config.yaml
num_hidden_layers: 15
hidden_size: 160
num_attention_heads: 5
num_key_value_heads: 5
head_dim: 32
intermediate_size: 448
vocab_size: 8192
hidden_act: "swiglu"
norm: "rmsnorm"
norm_place: "pre"
norm_eps: 1e-06
positions: "rope"
rope_theta: 3200.0
rope_fraction: 1.0
qk_norm: false
attn_scale: 0.177
bias: "none"
tie_word_embeddings: false
parallel_block: false
init: "normal"
init_std_qkv: 0.0326
init_std_o: 0.0
init_std_up: 0.0326
init_std_down: 0.0
optimizer: "adamw"
learning_rate: 0.00178
lr_mult_up: 0.675
beta1: 0.9
beta2: 0.99
lr_head: 0.00343
warmup_steps: 235
schedule: "wsd"
decay_fraction: 1.0
decay_shape: "linear"
final_lr_fraction: 0.0
batch_tokens: [16384, 32768, 65536]
max_seq_len: 1024
doc_mask: true
train_tokens: 168300000
max_steps: 4832
dataset: "wikipedia_en"
Each number is 200 + 40 x the weight over its row's rms, rounded and kept within 0 to 999. Layers, rows and columns count from 0. The size before them is the row's rms in percent of the matrix's.

# layer 5 MLP up, 448x160, rms 0.0491, rows 236-265, columns 80-159
092,167,191,176,169,286,176,275,226,174,201,221,272,249,254,181,164,167,224,224,138,224,227,212,132,270,265,213,157,220,163,153,140,194,187,287,207,183,169,128,254,215,233,263,237,203,158,228,230,244,181,260,221,234,211,174,221,275,178,176,253,187,169,214,171,148,154,250,144,246,220,180,156,203,191,275,187,227,213,214,200
113,207,210,246,217,187,235,251,191,217,202,232,133,130,206,210,293,235,155,143,202,149,211,286,259,190,157,197,177,211,248,314,202,225,236,243,195,259,181,190,130,224,236,201,171,168,253,154,195,101,239,187,175,197,142,231,169,173,244,176,172,198,185,220,204,186,188,260,167,246,132,206,194,310,222,185,144,193,237,213,186
081,201,215,201,262,111,151,223,364,224,199,166,260,184,210,165,168,192,174,172,160,147,202,209,178,246,179,121,167,230,219,107,239,197,265,239,191,200,180,146,204,149,227,299,219,211,244,189,231,220,223,223,122,189,148,171,148,264,231,185,185,173,253,177,153,192,276,225,220,199,240,231,192,244,169,269,241,265,218,168,201
109,236,171,112,261,285,168,184,128,171,206,249,201,170,174,199,184,130,239,240,161,193,230,151,160,183,192,105,243,224,183,247,175,167,193,119,151,217,180,221,242,191,200,234,113,169,209,301,204,237,198,246,174,214,193,206,155,268,218,159,237,170,218,146,279,165,237,218,245,212,233,215,155,201,176,192,243,163,221,198,288
089,167,110,201,302,177,240,204,182,219,171,217,226,204,159,211,159,200,189,120,209,207,148,138,145,129,208,228,144,229,216,213,188,192,162,217,210,256,240,219,141,195,213,264,241,125,229,172,165,235,179,184,155,224,207,231,218,62,174,200,202,174,191,224,264,263,144,156,192,203,141,168,189,118,164,188,218,183,182,168,203
092,220,199,279,164,260,232,225,245,244,331,177,122,190,219,174,160,241,190,263,183,151,215,222,204,234,192,197,201,208,269,232,207,266,201,191,231,225,243,135,106,171,212,197,178,197,200,168,235,174,189,171,274,177,219,263,248,272,207,232,141,225,186,163,230,164,158,196,205,209,192,174,184,225,185,255,205,157,260,175,216
092,237,231,217,130,165,223,217,194,235,239,140,230,219,149,220,191,160,163,164,210,173,173,262,222,182,168,221,276,149,197,202,197,244,251,183,240,250,167,211,228,261,154,192,217,167,126,172,144,180,232,174,167,182,173,199,238,196,121,224,213,169,193,235,173,149,127,74,226,289,206,194,205,247,251,131,267,245,299,226,223
091,202,192,174,205,129,208,216,171,223,251,194,123,127,188,245,252,189,193,204,189,114,135,208,239,181,203,235,186,219,241,101,192,148,241,240,221,293,134,166,203,155,187,209,177,224,176,213,118,142,213,161,175,200,176,204,197,255,180,195,221,180,208,219,186,221,208,288,201,199,215,214,210,271,189,186,207,225,232,184,235
097,230,131,219,136,158,269,198,165,184,189,134,267,183,218,261,177,176,172,201,142,205,191,228,208,202,264,214,197,206,171,207,160,157,302,192,222,237,115,222,214,154,142,182,246,138,170,165,209,207,165,208,155,131,174,230,216,231,247,176,165,184,131,173,192,143,259,205,219,183,157,232,204,201,180,184,189,236,187,196,141
086,223,160,216,106,247,281,170,248,177,207,182,230,163,195,285,162,136,160,215,191,251,225,191,231,158,223,195,223,213,181,215,200,230,228,160,188,188,238,228,174,222,182,246,257,247,216,209,163,180,144,104,164,251,165,236,213,253,195,198,230,126,135,130,134,199,188,230,192,253,210,193,121,229,302,208,221,217,108,182,195
097,148,192,238,240,294,121,265,218,223,195,198,158,258,164,119,83,279,199,115,262,198,221,228,136,218,229,176,173,232,217,242,203,208,112,211,201,190,196,214,208,179,264,174,159,175,211,217,239,208,213,174,227,182,161,159,189,276,196,222,177,227,215,171,202,243,118,148,219,197,219,151,182,150,171,205,141,148,202,199,247
103,174,227,188,221,187,219,248,199,179,233,150,148,187,205,279,253,176,168,143,165,170,180,208,190,144,205,305,184,222,173,322,173,219,196,201,200,165,211,212,209,187,198,233,188,159,198,195,213,229,178,235,193,195,179,171,183,178,183,154,173,186,235,213,211,246,235,196,130,197,182,143,219,131,169,237,272,231,153,286,242
098,201,185,223,201,179,169,176,229,185,232,177,164,255,201,244,223,232,145,164,209,193,244,262,166,139,229,190,179,228,189,217,237,258,307,240,217,138,208,204,146,275,236,212,275,182,172,166,273,211,183,119,257,211,173,220,228,216,221,220,175,238,167,189,213,208,159,157,230,277,243,205,173,223,123,260,278,197,227,178,206
089,190,146,154,212,180,247,171,221,147,182,203,178,293,214,184,211,232,168,259,141,221,184,205,190,252,227,162,180,233,269,156,208,208,260,219,183,274,148,190,231,264,153,235,161,234,215,126,232,170,250,115,180,242,152,213,233,216,233,188,214,219,138,185,230,161,174,213,214,170,236,234,155,181,227,211,255,267,212,181,152
107,226,238,148,132,188,160,278,265,213,216,204,163,199,220,146,153,143,277,272,140,200,188,278,232,195,252,182,146,277,235,263,211,223,160,164,210,238,165,196,205,103,257,164,161,200,151,232,172,211,195,212,164,173,188,221,298,200,179,227,234,197,195,169,118,251,222,210,201,204,134,162,163,214,131,257,181,157,158,111,184
096,219,184,203,302,195,208,205,162,226,241,223,192,203,226,201,157,181,229,257,203,192,183,184,233,194,235,153,124,213,249,159,196,175,184,195,261,259,186,232,215,153,178,197,193,182,197,239,117,213,168,261,182,173,128,175,147,260,203,191,216,220,116,268,125,237,247,203,168,155,140,218,194,209,192,159,103,224,214,236,208
087,196,194,214,262,131,165,181,210,207,187,194,114,152,238,202,206,257,219,196,184,104,238,224,253,183,201,197,163,176,196,174,158,180,226,254,172,225,175,223,197,148,218,188,233,251,36,111,114,205,168,225,222,201,218,247,234,164,246,163,147,131,219,208,175,162,259,244,212,215,131,151,210,182,135,225,244,170,127,213,195
089,280,233,175,114,159,181,80,222,227,245,229,255,177,199,210,177,227,171,249,164,201,252,209,156,242,179,189,204,183,223,169,260,249,277,185,183,242,215,276,192,227,186,80,190,221,176,188,225,201,249,187,211,249,223,273,230,163,184,196,192,202,113,181,222,244,222,232,264,186,209,193,242,173,208,242,170,219,189,225,195
094,228,205,214,162,302,195,119,208,221,196,196,190,205,205,196,195,232,261,217,205,251,155,164,247,210,203,218,180,223,182,175,132,206,232,181,216,170,229,317,207,187,192,181,121,194,175,160,243,210,212,203,178,211,234,187,256,178,234,298,221,192,155,198,264,146,191,250,226,193,202,159,141,209,117,129,198,209,162,212,188
096,177,137,147,228,210,167,228,208,185,263,174,180,176,206,250,199,151,265,179,205,194,165,213,235,195,189,168,162,239,194,276,186,199,187,77,254,261,224,72,203,200,156,266,241,235,271,177,157,239,107,234,197,188,218,209,195,172,173,145,199,157,189,240,236,168,208,180,164,196,172,195,188,217,175,229,148,257,213,191,157
082,170,189,212,175,271,141,246,240,225,237,192,235,237,191,177,223,184,232,211,192,145,212,196,173,216,143,136,225,179,263,207,248,227,308,221,226,202,266,210,180,210,248,218,106,199,136,184,272,305,274,262,230,230,162,274,182,220,224,205,150,251,240,147,234,209,125,190,201,197,172,206,225,177,224,170,211,272,191,228,217
091,208,142,147,211,214,233,285,273,108,222,188,188,153,154,184,148,205,164,171,233,147,184,174,217,190,207,226,209,146,205,195,152,167,157,164,151,193,250,186,234,215,254,231,295,258,182,196,181,212,224,214,163,234,192,221,184,255,188,195,205,205,108,231,191,272,146,209,202,254,209,166,267,164,131,213,181,165,248,172,249
102,239,159,144,185,200,181,256,226,196,245,111,318,182,157,172,180,180,151,231,200,233,174,242,162,221,245,161,209,199,175,170,210,163,205,218,190,205,235,174,157,255,199,283,232,173,242,249,179,217,180,193,194,163,194,214,202,212,191,216,156,245,196,158,203,206,231,218,222,160,198,194,224,199,187,196,174,173,206,264,136
113,144,215,304,172,280,159,262,172,205,247,219,246,200,159,154,201,195,206,230,215,232,220,182,254,203,282,164,177,187,205,225,224,182,146,212,127,211,241,205,215,259,180,174,143,264,181,189,143,139,187,164,209,192,133,218,178,212,207,245,295,184,181,209,162,206,209,169,191,231,212,181,218,197,169,213,219,199,224,194,210
101,187,228,228,198,236,197,296,192,178,220,228,193,209,214,87,191,247,167,213,232,258,217,200,188,166,226,214,257,186,173,266,121,179,143,200,211,123,248,192,173,178,268,311,130,169,169,209,215,208,232,224,212,140,233,219,181,192,231,233,163,181,269,197,163,159,209,190,244,196,254,189,226,195,235,173,167,149,145,178,226
100,187,171,179,261,205,229,217,167,197,227,256,200,156,227,173,172,250,214,190,264,252,202,219,224,153,198,181,134,271,277,220,163,225,185,157,241,153,203,194,239,187,287,147,150,100,115,217,241,192,219,279,202,252,115,213,173,223,152,236,171,252,192,213,251,235,201,297,201,212,202,196,196,222,171,174,162,236,177,140,265
100,259,256,211,127,178,186,146,243,166,229,186,134,172,279,215,239,228,198,224,205,205,256,161,185,256,215,146,194,198,153,230,215,204,207,155,262,247,267,204,188,196,250,188,199,212,244,236,134,173,257,227,179,113,196,209,255,179,231,165,202,222,214,227,201,184,293,165,186,202,141,229,186,204,191,171,187,245,221,177,208
098,263,247,248,230,188,270,162,190,225,210,244,203,240,179,224,168,216,237,165,199,167,170,168,188,219,238,252,166,178,141,283,202,197,191,172,256,170,192,164,169,68,200,255,223,213,196,151,211,195,173,161,252,220,150,232,211,197,259,216,227,166,219,224,258,243,177,151,214,206,196,182,228,221,269,199,133,197,204,167,203
110,169,197,163,209,174,199,204,114,187,176,221,232,214,216,130,176,221,199,230,231,257,229,202,212,197,223,141,122,227,164,231,187,236,168,210,231,250,188,227,191,283,253,252,251,183,171,212,187,174,175,213,177,152,152,264,161,228,157,215,202,152,284,164,210,164,71,176,263,235,228,242,216,237,180,149,234,182,195,220,234
095,219,157,165,229,183,153,173,121,129,179,169,225,195,244,194,241,208,229,241,188,240,178,206,187,224,252,294,185,202,237,243,196,235,181,170,230,156,216,208,224,172,196,161,189,156,203,145,203,280,217,176,225,141,121,106,244,304,259,251,219,110,250,228,166,248,210,151,173,246,151,185,235,213,191,208,180,160,243,118,184
# layer 5 MLP down (transposed), 448x160, rms 0.0688, rows 236-264, columns 80-159
091,150,167,246,208,216,202,217,168,274,189,206,122,262,188,132,146,230,239,235,236,200,226,187,194,159,218,188,126,188,274,162,206,176,180,216,207,238,191,104,221,298,243,246,217,169,221,174,218,208,212,147,212,289,197,253,155,266,178,188,237,209,233,207,203,205,200,295,181,142,189,241,211,227,246,221,264,188,207,221,239
109,172,271,236,184,219,251,182,202,196,180,226,182,191,203,199,166,239,193,198,197,149,200,279,266,252,145,237,163,204,182,222,198,227,204,172,176,210,118,222,192,204,177,168,183,201,176,195,196,212,230,217,151,222,206,257,221,151,196,198,197,206,174,140,243,205,174,211,183,217,127,341,193,225,252,178,151,128,262,256,229
080,147,105,146,168,245,293,165,220,247,180,216,223,240,217,171,321,237,165,136,214,175,233,164,157,211,165,194,246,200,211,238,219,188,213,275,226,233,198,180,174,226,151,208,291,149,198,210,173,216,210,221,179,118,226,225,102,201,216,127,159,223,192,136,169,186,263,116,194,133,217,149,260,225,247,243,221,186,145,204,207
105,270,198,133,235,231,182,217,162,185,234,211,176,207,235,191,177,226,225,234,208,208,167,183,117,217,128,149,254,222,204,206,235,199,190,179,167,217,283,247,200,198,114,222,151,210,231,217,129,235,220,159,230,237,243,227,164,213,221,164,236,167,169,133,243,238,194,231,198,196,237,192,235,128,155,198,221,203,244,150,194
090,188,188,249,199,205,232,223,250,146,223,208,163,209,221,187,220,174,195,203,193,175,162,243,162,202,211,240,184,235,315,181,134,190,181,212,175,182,197,198,177,277,221,215,124,199,238,217,209,176,256,188,193,228,196,148,207,199,194,148,69,201,208,176,241,207,203,161,256,204,192,210,192,150,174,198,148,142,219,203,186
091,191,231,197,161,259,227,209,202,267,203,167,149,141,252,176,226,187,248,148,160,233,179,250,173,260,166,197,301,168,155,151,223,186,196,171,204,220,164,226,143,145,142,187,219,203,131,250,242,122,197,248,213,279,257,266,159,211,143,182,167,278,204,233,170,184,212,151,147,169,208,143,241,168,234,222,250,212,233,202,232
095,163,163,109,206,170,163,179,194,162,211,226,179,199,289,221,295,204,248,188,186,189,200,221,162,148,216,214,221,193,187,247,188,276,267,156,218,184,196,261,178,185,254,161,283,191,237,291,190,120,212,255,122,168,134,154,173,197,260,169,136,192,201,157,213,176,209,229,206,199,164,253,166,191,180,159,148,170,152,203,181
088,132,206,181,231,227,249,143,97,175,264,222,123,204,236,231,223,176,207,223,109,252,249,143,197,270,137,168,205,185,203,176,138,236,249,167,244,154,293,129,197,172,194,197,178,191,198,207,206,269,160,205,141,190,182,171,237,187,244,273,154,220,201,236,189,191,176,168,175,167,154,281,164,182,188,220,202,261,198,176,183
091,154,196,151,225,230,349,176,187,232,142,220,239,221,239,207,194,180,244,218,268,236,198,236,141,223,275,271,219,205,236,191,143,229,217,254,185,225,243,199,221,167,206,219,202,242,215,187,205,216,185,199,189,62,127,163,263,224,169,188,146,245,193,242,226,299,204,203,189,154,251,259,222,202,158,231,155,264,260,180,126
091,226,110,197,180,224,231,170,223,182,222,99,177,177,241,205,244,170,174,178,182,217,197,214,208,239,250,172,201,200,212,177,187,206,182,307,128,222,209,201,219,244,112,152,241,231,243,220,204,156,225,123,193,160,95,217,130,243,178,171,177,153,138,241,210,205,201,157,116,260,199,336,175,143,203,164,126,211,230,253,145
093,252,119,157,214,133,202,151,155,190,160,157,190,256,231,271,227,196,180,269,232,158,197,202,289,171,189,200,207,215,210,182,239,181,167,170,160,166,181,220,128,218,104,176,280,197,236,174,225,190,175,219,228,233,212,157,176,160,245,129,208,147,191,218,172,156,212,194,193,207,225,203,250,137,238,159,218,229,229,202,146
103,63,217,256,211,174,152,139,148,191,218,107,214,220,157,154,173,229,195,212,133,193,160,176,149,200,165,257,202,188,201,171,219,231,169,144,226,227,191,138,174,176,171,230,212,201,183,199,153,185,114,198,116,302,165,194,212,127,230,224,203,216,210,203,174,191,156,167,181,156,214,125,208,242,196,193,176,246,163,135,168
101,287,194,193,221,247,173,260,181,142,286,153,152,182,204,197,242,211,185,182,233,210,221,208,193,189,226,146,155,217,228,211,207,203,201,178,164,182,225,237,203,251,254,189,176,190,181,118,199,224,247,160,222,221,233,250,223,218,262,124,146,217,154,202,205,213,221,123,225,191,211,242,215,204,195,192,274,232,204,221,208
088,191,218,184,172,185,214,198,213,147,125,255,194,245,243,331,319,186,161,270,170,253,182,234,196,177,93,197,262,214,235,205,218,256,208,187,196,234,278,240,208,206,188,198,194,237,228,236,198,213,170,205,196,172,228,166,187,169,338,216,226,214,222,208,185,191,178,175,214,178,212,194,213,191,220,175,278,253,177,167,218
104,200,193,165,171,249,211,138,159,153,251,157,232,182,123,201,148,214,211,163,243,197,197,200,263,243,164,258,195,173,231,270,142,231,244,203,141,170,265,173,217,162,257,202,225,179,263,213,193,98,238,226,186,247,221,251,197,170,140,238,219,275,183,226,197,240,244,195,172,143,269,129,238,237,261,205,205,202,268,234,198
091,202,221,238,205,234,204,148,213,189,211,177,173,191,255,207,188,209,159,183,250,154,250,173,188,229,145,210,147,202,197,220,230,196,189,197,223,151,226,190,197,179,183,240,230,242,162,169,199,247,158,179,139,162,230,199,277,234,245,144,200,186,185,164,276,218,188,207,248,204,247,279,189,206,156,198,244,152,229,263,156
087,246,224,186,210,142,230,176,202,202,237,171,314,139,258,181,215,163,201,166,175,266,131,182,270,176,212,242,236,228,181,223,263,196,186,197,278,134,56,230,218,189,224,168,273,253,215,204,195,232,234,225,228,223,123,181,174,227,201,171,213,228,199,174,179,206,245,222,154,192,168,193,186,260,209,139,153,183,217,221,218
089,177,249,189,286,210,273,244,210,246,234,155,242,174,225,223,259,228,199,194,206,120,192,232,208,256,258,174,112,166,146,189,183,185,247,215,217,203,217,196,168,190,240,176,259,233,170,150,199,201,212,255,185,197,245,207,198,221,233,200,234,143,187,171,213,221,211,109,239,179,148,220,235,232,152,198,189,169,260,202,180
088,152,155,163,171,145,142,182,173,163,199,181,157,139,224,216,251,266,184,103,162,75,218,258,231,193,188,221,252,215,192,175,265,153,192,204,151,189,192,225,185,224,225,209,242,234,181,158,180,133,177,250,176,337,200,280,164,194,172,210,190,221,231,223,169,140,225,170,178,146,205,133,208,191,256,149,210,128,138,196,284
097,203,215,184,166,178,229,241,230,130,194,180,209,187,216,233,182,155,257,173,240,154,222,222,179,204,247,227,170,245,204,298,134,231,187,212,168,194,183,218,251,256,142,183,205,154,213,191,232,211,121,146,167,226,165,208,241,198,215,107,147,222,201,202,203,155,200,123,123,239,202,275,228,300,157,180,218,150,137,204,214
083,234,212,225,173,210,202,271,239,210,197,98,250,166,156,199,271,231,115,253,248,210,211,264,146,201,203,246,214,241,197,224,195,229,152,272,221,212,129,191,103,226,250,239,200,160,216,190,188,205,213,169,268,182,263,198,236,141,239,196,175,150,169,191,214,208,237,206,156,203,205,204,169,222,173,137,242,242,252,167,168
091,194,149,165,207,206,276,219,222,185,154,206,201,180,212,192,164,178,206,200,202,143,162,160,198,145,220,157,175,120,174,185,158,188,166,138,161,180,246,212,275,222,289,224,237,167,164,188,231,264,273,122,203,133,207,209,180,178,174,195,183,233,200,261,236,278,172,206,229,219,232,114,239,180,129,252,253,112,181,165,205
107,156,91,228,242,186,135,247,189,165,251,152,187,243,165,270,189,207,222,163,155,278,231,193,283,178,183,124,165,114,211,237,157,192,209,197,197,235,183,137,194,235,187,166,223,156,179,205,111,168,231,202,149,131,193,246,156,215,183,182,134,244,203,278,281,194,197,265,205,163,257,160,168,208,162,174,191,213,178,222,182
111,252,154,164,268,144,169,171,184,141,204,150,199,301,193,193,202,198,183,202,186,214,241,215,147,241,141,196,215,205,208,187,186,195,224,219,248,190,132,219,168,135,204,211,226,192,195,186,257,209,179,231,187,144,137,182,120,227,165,208,198,160,233,170,174,191,148,186,224,258,189,314,245,188,233,210,192,193,151,238,205
101,301,219,176,171,225,186,249,220,190,279,195,202,208,144,120,203,239,154,194,211,212,233,202,213,206,194,230,270,198,277,192,198,217,195,242,211,225,150,259,195,244,227,181,194,232,236,217,246,227,221,256,254,215,145,171,202,218,172,287,245,318,207,136,209,196,198,236,126,127,219,321,149,196,205,227,212,170,134,240,198
101,145,226,263,222,204,199,176,232,257,165,202,212,174,192,197,87,161,260,193,264,211,197,209,213,218,221,230,204,90,240,214,212,201,178,205,274,207,169,193,111,162,144,251,216,208,239,153,161,260,118,215,171,167,219,176,187,173,178,183,210,175,178,164,145,160,253,229,143,138,149,265,188,177,169,203,195,182,226,241,205
101,199,306,145,206,230,155,197,279,143,152,178,215,201,173,165,192,196,272,203,212,127,219,251,205,193,186,213,180,195,196,148,241,251,202,189,183,264,184,180,239,188,254,254,158,195,137,218,215,231,239,197,243,167,236,247,289,229,192,197,240,165,164,228,239,224,122,226,210,144,194,121,222,224,178,292,189,179,217,192,182
100,188,195,208,205,174,279,218,253,204,269,161,231,167,194,261,131,308,180,204,262,229,233,248,225,176,253,275,122,170,257,282,149,190,203,205,194,209,171,168,173,128,190,234,178,190,179,112,192,243,163,265,169,203,192,201,200,141,306,151,191,235,183,228,190,246,171,117,192,228,214,214,223,182,135,171,142,214,246,207,201
116,89,165,211,272,241,200,220,188,248,261,250,205,203,254,191,209,202,232,238,275,164,169,192,208,186,254,187,199,223,263,242,211,188,216,197,154,157,194,174,202,200,193,211,216,149,245,187,205,234,204,176,184,156,192,116,208,204,198,106,214,306,128,245,203,256,328,306,168,215,228,224,240,207,149,245,171,222,214,185,151
# layer 5 MLP gate, 448x160, rms 0.0505, rows 237-265, columns 80-159
115,194,198,215,208,229,140,253,168,228,157,114,230,252,249,245,206,187,183,221,209,228,144,174,118,163,213,231,202,139,219,164,230,193,242,178,168,246,209,221,240,165,135,220,213,126,213,165,179,166,128,203,219,118,261,169,151,195,178,268,174,192,231,242,197,197,198,111,209,181,229,179,202,197,232,182,212,247,206,183,182
081,201,251,262,208,176,117,229,214,189,145,160,169,151,108,156,82,288,173,166,241,147,172,214,230,193,268,136,170,256,273,127,170,204,254,150,206,192,275,196,197,170,256,118,164,171,221,177,188,184,164,104,207,153,193,166,125,209,167,202,170,223,232,233,218,224,202,199,203,213,221,239,181,193,209,210,190,207,209,155,199
113,226,218,176,320,257,145,171,98,221,201,211,175,197,205,181,104,185,242,221,229,211,214,132,174,159,243,177,203,199,168,227,190,172,199,146,167,154,230,177,268,178,174,223,133,110,166,189,213,214,170,249,194,218,185,270,183,270,201,164,179,179,199,139,292,206,201,172,233,224,192,245,204,173,152,184,238,220,270,184,241
090,183,249,207,284,233,195,255,182,172,258,235,192,181,284,147,168,180,236,204,218,142,229,186,282,185,221,194,216,232,115,237,175,168,237,159,152,190,236,181,248,220,177,121,251,225,185,157,221,133,85,227,258,206,159,267,186,177,223,192,216,239,228,185,176,209,229,281,183,223,231,196,212,197,201,217,164,204,152,182,199
095,159,160,167,190,208,232,215,162,168,223,163,209,242,205,188,169,257,194,181,228,158,223,150,189,217,262,165,195,173,229,208,142,212,242,294,125,132,205,238,192,249,263,195,123,191,228,167,190,243,219,172,164,241,200,138,245,150,241,203,221,119,175,242,241,214,213,186,162,187,263,221,148,141,147,127,212,185,73,213,152
092,170,190,199,277,228,176,137,159,237,253,145,203,170,196,196,227,141,130,190,171,185,180,245,196,222,202,155,232,127,194,234,193,260,227,149,211,261,132,237,162,221,192,242,224,218,275,206,116,188,193,200,135,166,237,264,164,160,213,285,180,212,245,183,190,211,280,126,166,144,250,220,300,208,196,212,182,183,244,183,209
089,182,196,233,209,158,217,148,230,165,243,190,225,200,305,234,186,204,129,265,204,197,170,207,202,135,193,213,243,287,142,151,201,184,191,262,190,182,305,233,141,124,207,192,240,156,260,200,195,194,173,116,191,194,211,198,204,175,179,176,115,170,254,188,242,233,132,188,116,132,250,172,251,200,155,128,235,199,157,159,173
097,131,273,177,178,238,242,180,254,249,204,250,147,195,176,109,196,284,239,196,228,181,236,204,204,187,187,225,233,195,205,200,162,217,133,221,206,180,205,217,148,185,275,212,154,238,193,150,211,207,153,168,170,225,217,203,226,181,152,266,178,242,184,238,294,288,197,174,239,131,219,190,205,230,173,262,250,162,166,201,222
086,193,297,317,144,123,278,157,273,186,213,219,213,218,236,206,179,201,260,276,245,133,181,230,259,158,206,219,225,228,161,245,191,221,128,147,224,217,222,186,189,147,239,308,191,224,103,191,227,228,183,190,236,200,159,200,216,201,175,189,207,102,190,183,171,191,202,170,221,137,261,222,223,198,254,278,183,214,245,202,239
097,153,133,176,187,229,90,239,227,201,110,179,149,230,176,159,181,203,155,151,233,190,221,245,214,205,185,78,186,197,189,243,197,205,140,226,172,150,185,269,170,183,209,206,245,235,240,191,212,208,201,123,119,251,182,126,196,247,203,190,246,194,224,142,103,241,176,149,155,198,176,152,242,98,164,229,250,206,200,147,228
101,168,183,144,137,167,166,230,259,162,223,161,240,118,231,296,210,158,235,179,133,204,233,202,168,300,243,182,168,208,183,210,184,201,220,180,193,292,248,108,174,222,186,149,206,238,179,165,190,167,195,211,202,169,219,185,226,251,235,165,188,194,157,229,226,257,257,232,205,191,204,195,231,150,158,184,195,194,197,240,173
100,140,231,206,177,183,237,225,225,184,265,201,176,279,181,217,210,250,227,206,217,183,176,146,162,241,249,163,209,223,184,253,180,185,154,178,175,100,211,135,231,252,189,237,194,274,156,203,223,155,195,177,237,155,95,228,148,207,248,72,190,204,213,216,129,215,233,186,156,197,235,176,196,91,169,222,203,176,264,217,211
089,180,159,152,251,142,220,170,211,152,224,185,143,296,243,168,181,244,180,237,162,175,230,173,203,223,206,192,154,164,204,145,254,219,178,185,185,179,213,138,276,198,175,295,206,156,212,108,231,193,249,147,172,166,139,238,240,140,170,210,204,182,206,180,206,195,118,190,229,179,209,278,202,186,192,190,198,290,174,147,178
104,148,180,132,207,251,195,176,168,217,231,169,212,187,247,177,200,199,199,223,198,269,104,208,210,220,217,170,225,145,241,195,200,200,188,179,206,169,240,178,223,101,219,247,204,154,210,218,196,158,162,174,121,243,267,340,182,207,198,232,137,175,206,189,232,95,280,237,225,194,295,194,226,196,217,236,186,216,215,232,172
094,183,145,208,184,232,220,242,235,161,166,164,203,215,221,207,200,201,199,208,167,225,213,259,226,258,178,242,266,192,216,147,248,155,224,232,232,122,213,133,151,223,189,179,206,223,196,206,260,279,173,168,177,237,233,319,226,177,182,173,75,214,188,176,297,182,144,211,238,220,243,200,234,201,210,252,203,204,178,209,179
090,161,207,159,207,198,199,223,184,224,162,216,111,240,235,163,181,219,167,230,139,184,269,253,217,210,196,199,162,195,208,206,205,292,204,209,150,228,221,184,164,186,204,296,145,227,199,149,236,186,204,174,208,177,188,267,252,196,229,272,177,193,209,268,205,170,219,306,153,222,192,181,189,170,166,176,147,247,185,193,103
090,244,220,195,95,220,170,176,238,188,152,225,205,246,210,131,192,208,220,243,200,271,212,171,220,211,213,197,206,151,179,152,215,219,186,202,173,243,237,258,175,152,151,185,137,214,171,238,264,238,235,132,304,176,177,210,223,176,221,242,97,163,187,227,214,257,233,306,207,210,249,237,241,162,205,167,177,277,172,263,186
097,130,205,216,187,172,202,133,211,207,220,233,233,183,285,131,218,197,261,172,260,223,147,262,214,171,221,170,210,181,203,102,202,250,228,134,210,231,231,232,230,190,221,144,121,201,141,156,206,180,245,198,218,218,211,195,294,166,134,242,162,216,223,209,133,186,215,225,190,208,182,164,155,206,121,137,219,158,139,160,221
104,144,151,193,194,232,224,137,248,185,165,230,250,156,179,206,213,178,194,228,196,192,137,268,229,217,219,207,201,270,120,198,164,184,264,179,213,269,247,206,152,233,155,256,236,118,233,192,181,267,166,187,161,146,196,202,233,171,222,246,164,230,161,175,170,178,248,201,189,124,199,235,196,131,178,226,213,200,158,221,164
079,248,236,223,204,161,133,179,156,99,195,181,205,168,173,181,194,162,97,197,208,262,234,238,198,205,262,199,182,162,147,179,209,186,111,166,201,202,196,119,263,151,176,220,202,183,191,212,204,170,247,135,184,225,208,168,193,173,200,248,180,118,217,232,176,169,251,130,266,213,166,190,200,226,221,238,240,170,141,203,147
088,167,224,210,118,168,255,217,156,275,150,181,233,207,199,178,211,136,205,202,197,232,172,197,191,245,170,203,251,233,168,185,147,270,239,228,133,232,189,237,131,205,173,184,136,228,202,190,183,80,179,111,197,121,160,247,150,203,211,208,214,213,165,175,135,151,197,177,197,207,227,248,184,227,208,184,215,215,158,212,127
106,189,216,229,309,224,215,242,176,193,198,213,194,199,265,169,206,179,210,175,193,229,235,165,261,146,244,149,183,217,198,224,141,214,194,145,209,221,239,166,210,192,249,174,181,183,224,173,233,125,311,247,187,142,98,229,199,245,192,236,178,246,183,214,192,184,144,215,189,281,172,248,162,241,201,154,171,162,194,176,257
113,168,176,200,218,183,245,151,171,230,227,121,194,306,190,200,202,272,191,190,184,177,212,214,134,244,165,210,146,213,251,205,267,249,204,195,187,150,163,254,146,131,247,191,257,211,191,178,260,187,170,221,218,200,183,190,228,200,123,121,203,170,312,148,201,213,143,242,210,228,161,193,184,177,197,295,203,213,182,168,169
099,163,175,222,202,262,212,245,151,212,264,192,152,217,188,148,177,246,172,132,205,229,177,201,209,155,221,304,137,166,180,286,203,195,151,187,154,222,197,198,220,311,224,185,188,200,188,246,251,192,246,130,210,202,219,160,195,193,220,220,177,278,236,223,233,198,224,264,112,173,238,265,136,200,180,190,168,235,149,190,243
101,263,217,132,203,178,233,206,275,188,255,183,173,115,224,215,181,249,180,170,189,162,228,193,151,152,226,254,200,112,138,178,172,176,216,186,267,176,201,151,210,173,152,170,216,235,204,130,218,249,211,169,232,165,258,230,231,215,200,179,221,180,233,75,165,268,154,150,209,252,199,205,214,142,253,200,238,228,272,159,134
099,172,225,167,257,288,192,197,236,230,187,191,150,211,143,110,214,115,242,219,221,127,217,143,217,120,229,208,233,166,181,179,216,240,224,218,165,128,184,191,192,238,218,231,182,207,173,189,215,286,233,183,232,222,224,184,209,169,143,226,280,203,206,161,169,190,189,221,186,213,181,209,183,121,163,227,222,188,219,158,233
094,199,183,167,172,188,179,142,166,214,217,166,230,117,207,177,110,297,266,260,219,180,215,229,289,167,240,288,157,202,235,177,126,209,201,211,190,218,181,196,243,245,169,275,168,249,190,148,147,197,156,246,116,128,158,245,218,234,172,198,210,208,162,180,180,187,199,187,176,191,234,246,208,220,126,95,253,155,250,252,169
111,122,216,192,231,232,184,182,194,179,226,206,176,177,220,179,153,135,241,229,226,165,154,176,223,218,220,205,229,216,210,193,202,229,234,210,201,135,201,147,211,140,160,199,190,176,253,185,266,292,182,196,186,179,191,155,240,168,212,186,165,274,180,201,183,253,385,314,161,191,200,173,248,148,201,265,130,226,198,220,178
096,190,228,213,203,263,295,174,229,202,188,179,146,160,175,150,140,226,194,208,179,156,205,118,211,179,217,164,159,195,206,183,176,203,143,225,202,205,152,115,225,162,220,195,152,239,136,183,182,169,207,158,221,189,191,271,190,152,173,145,182,187,125,230,192,216,300,318,264,186,224,220,218,168,186,217,277,223,158,233,239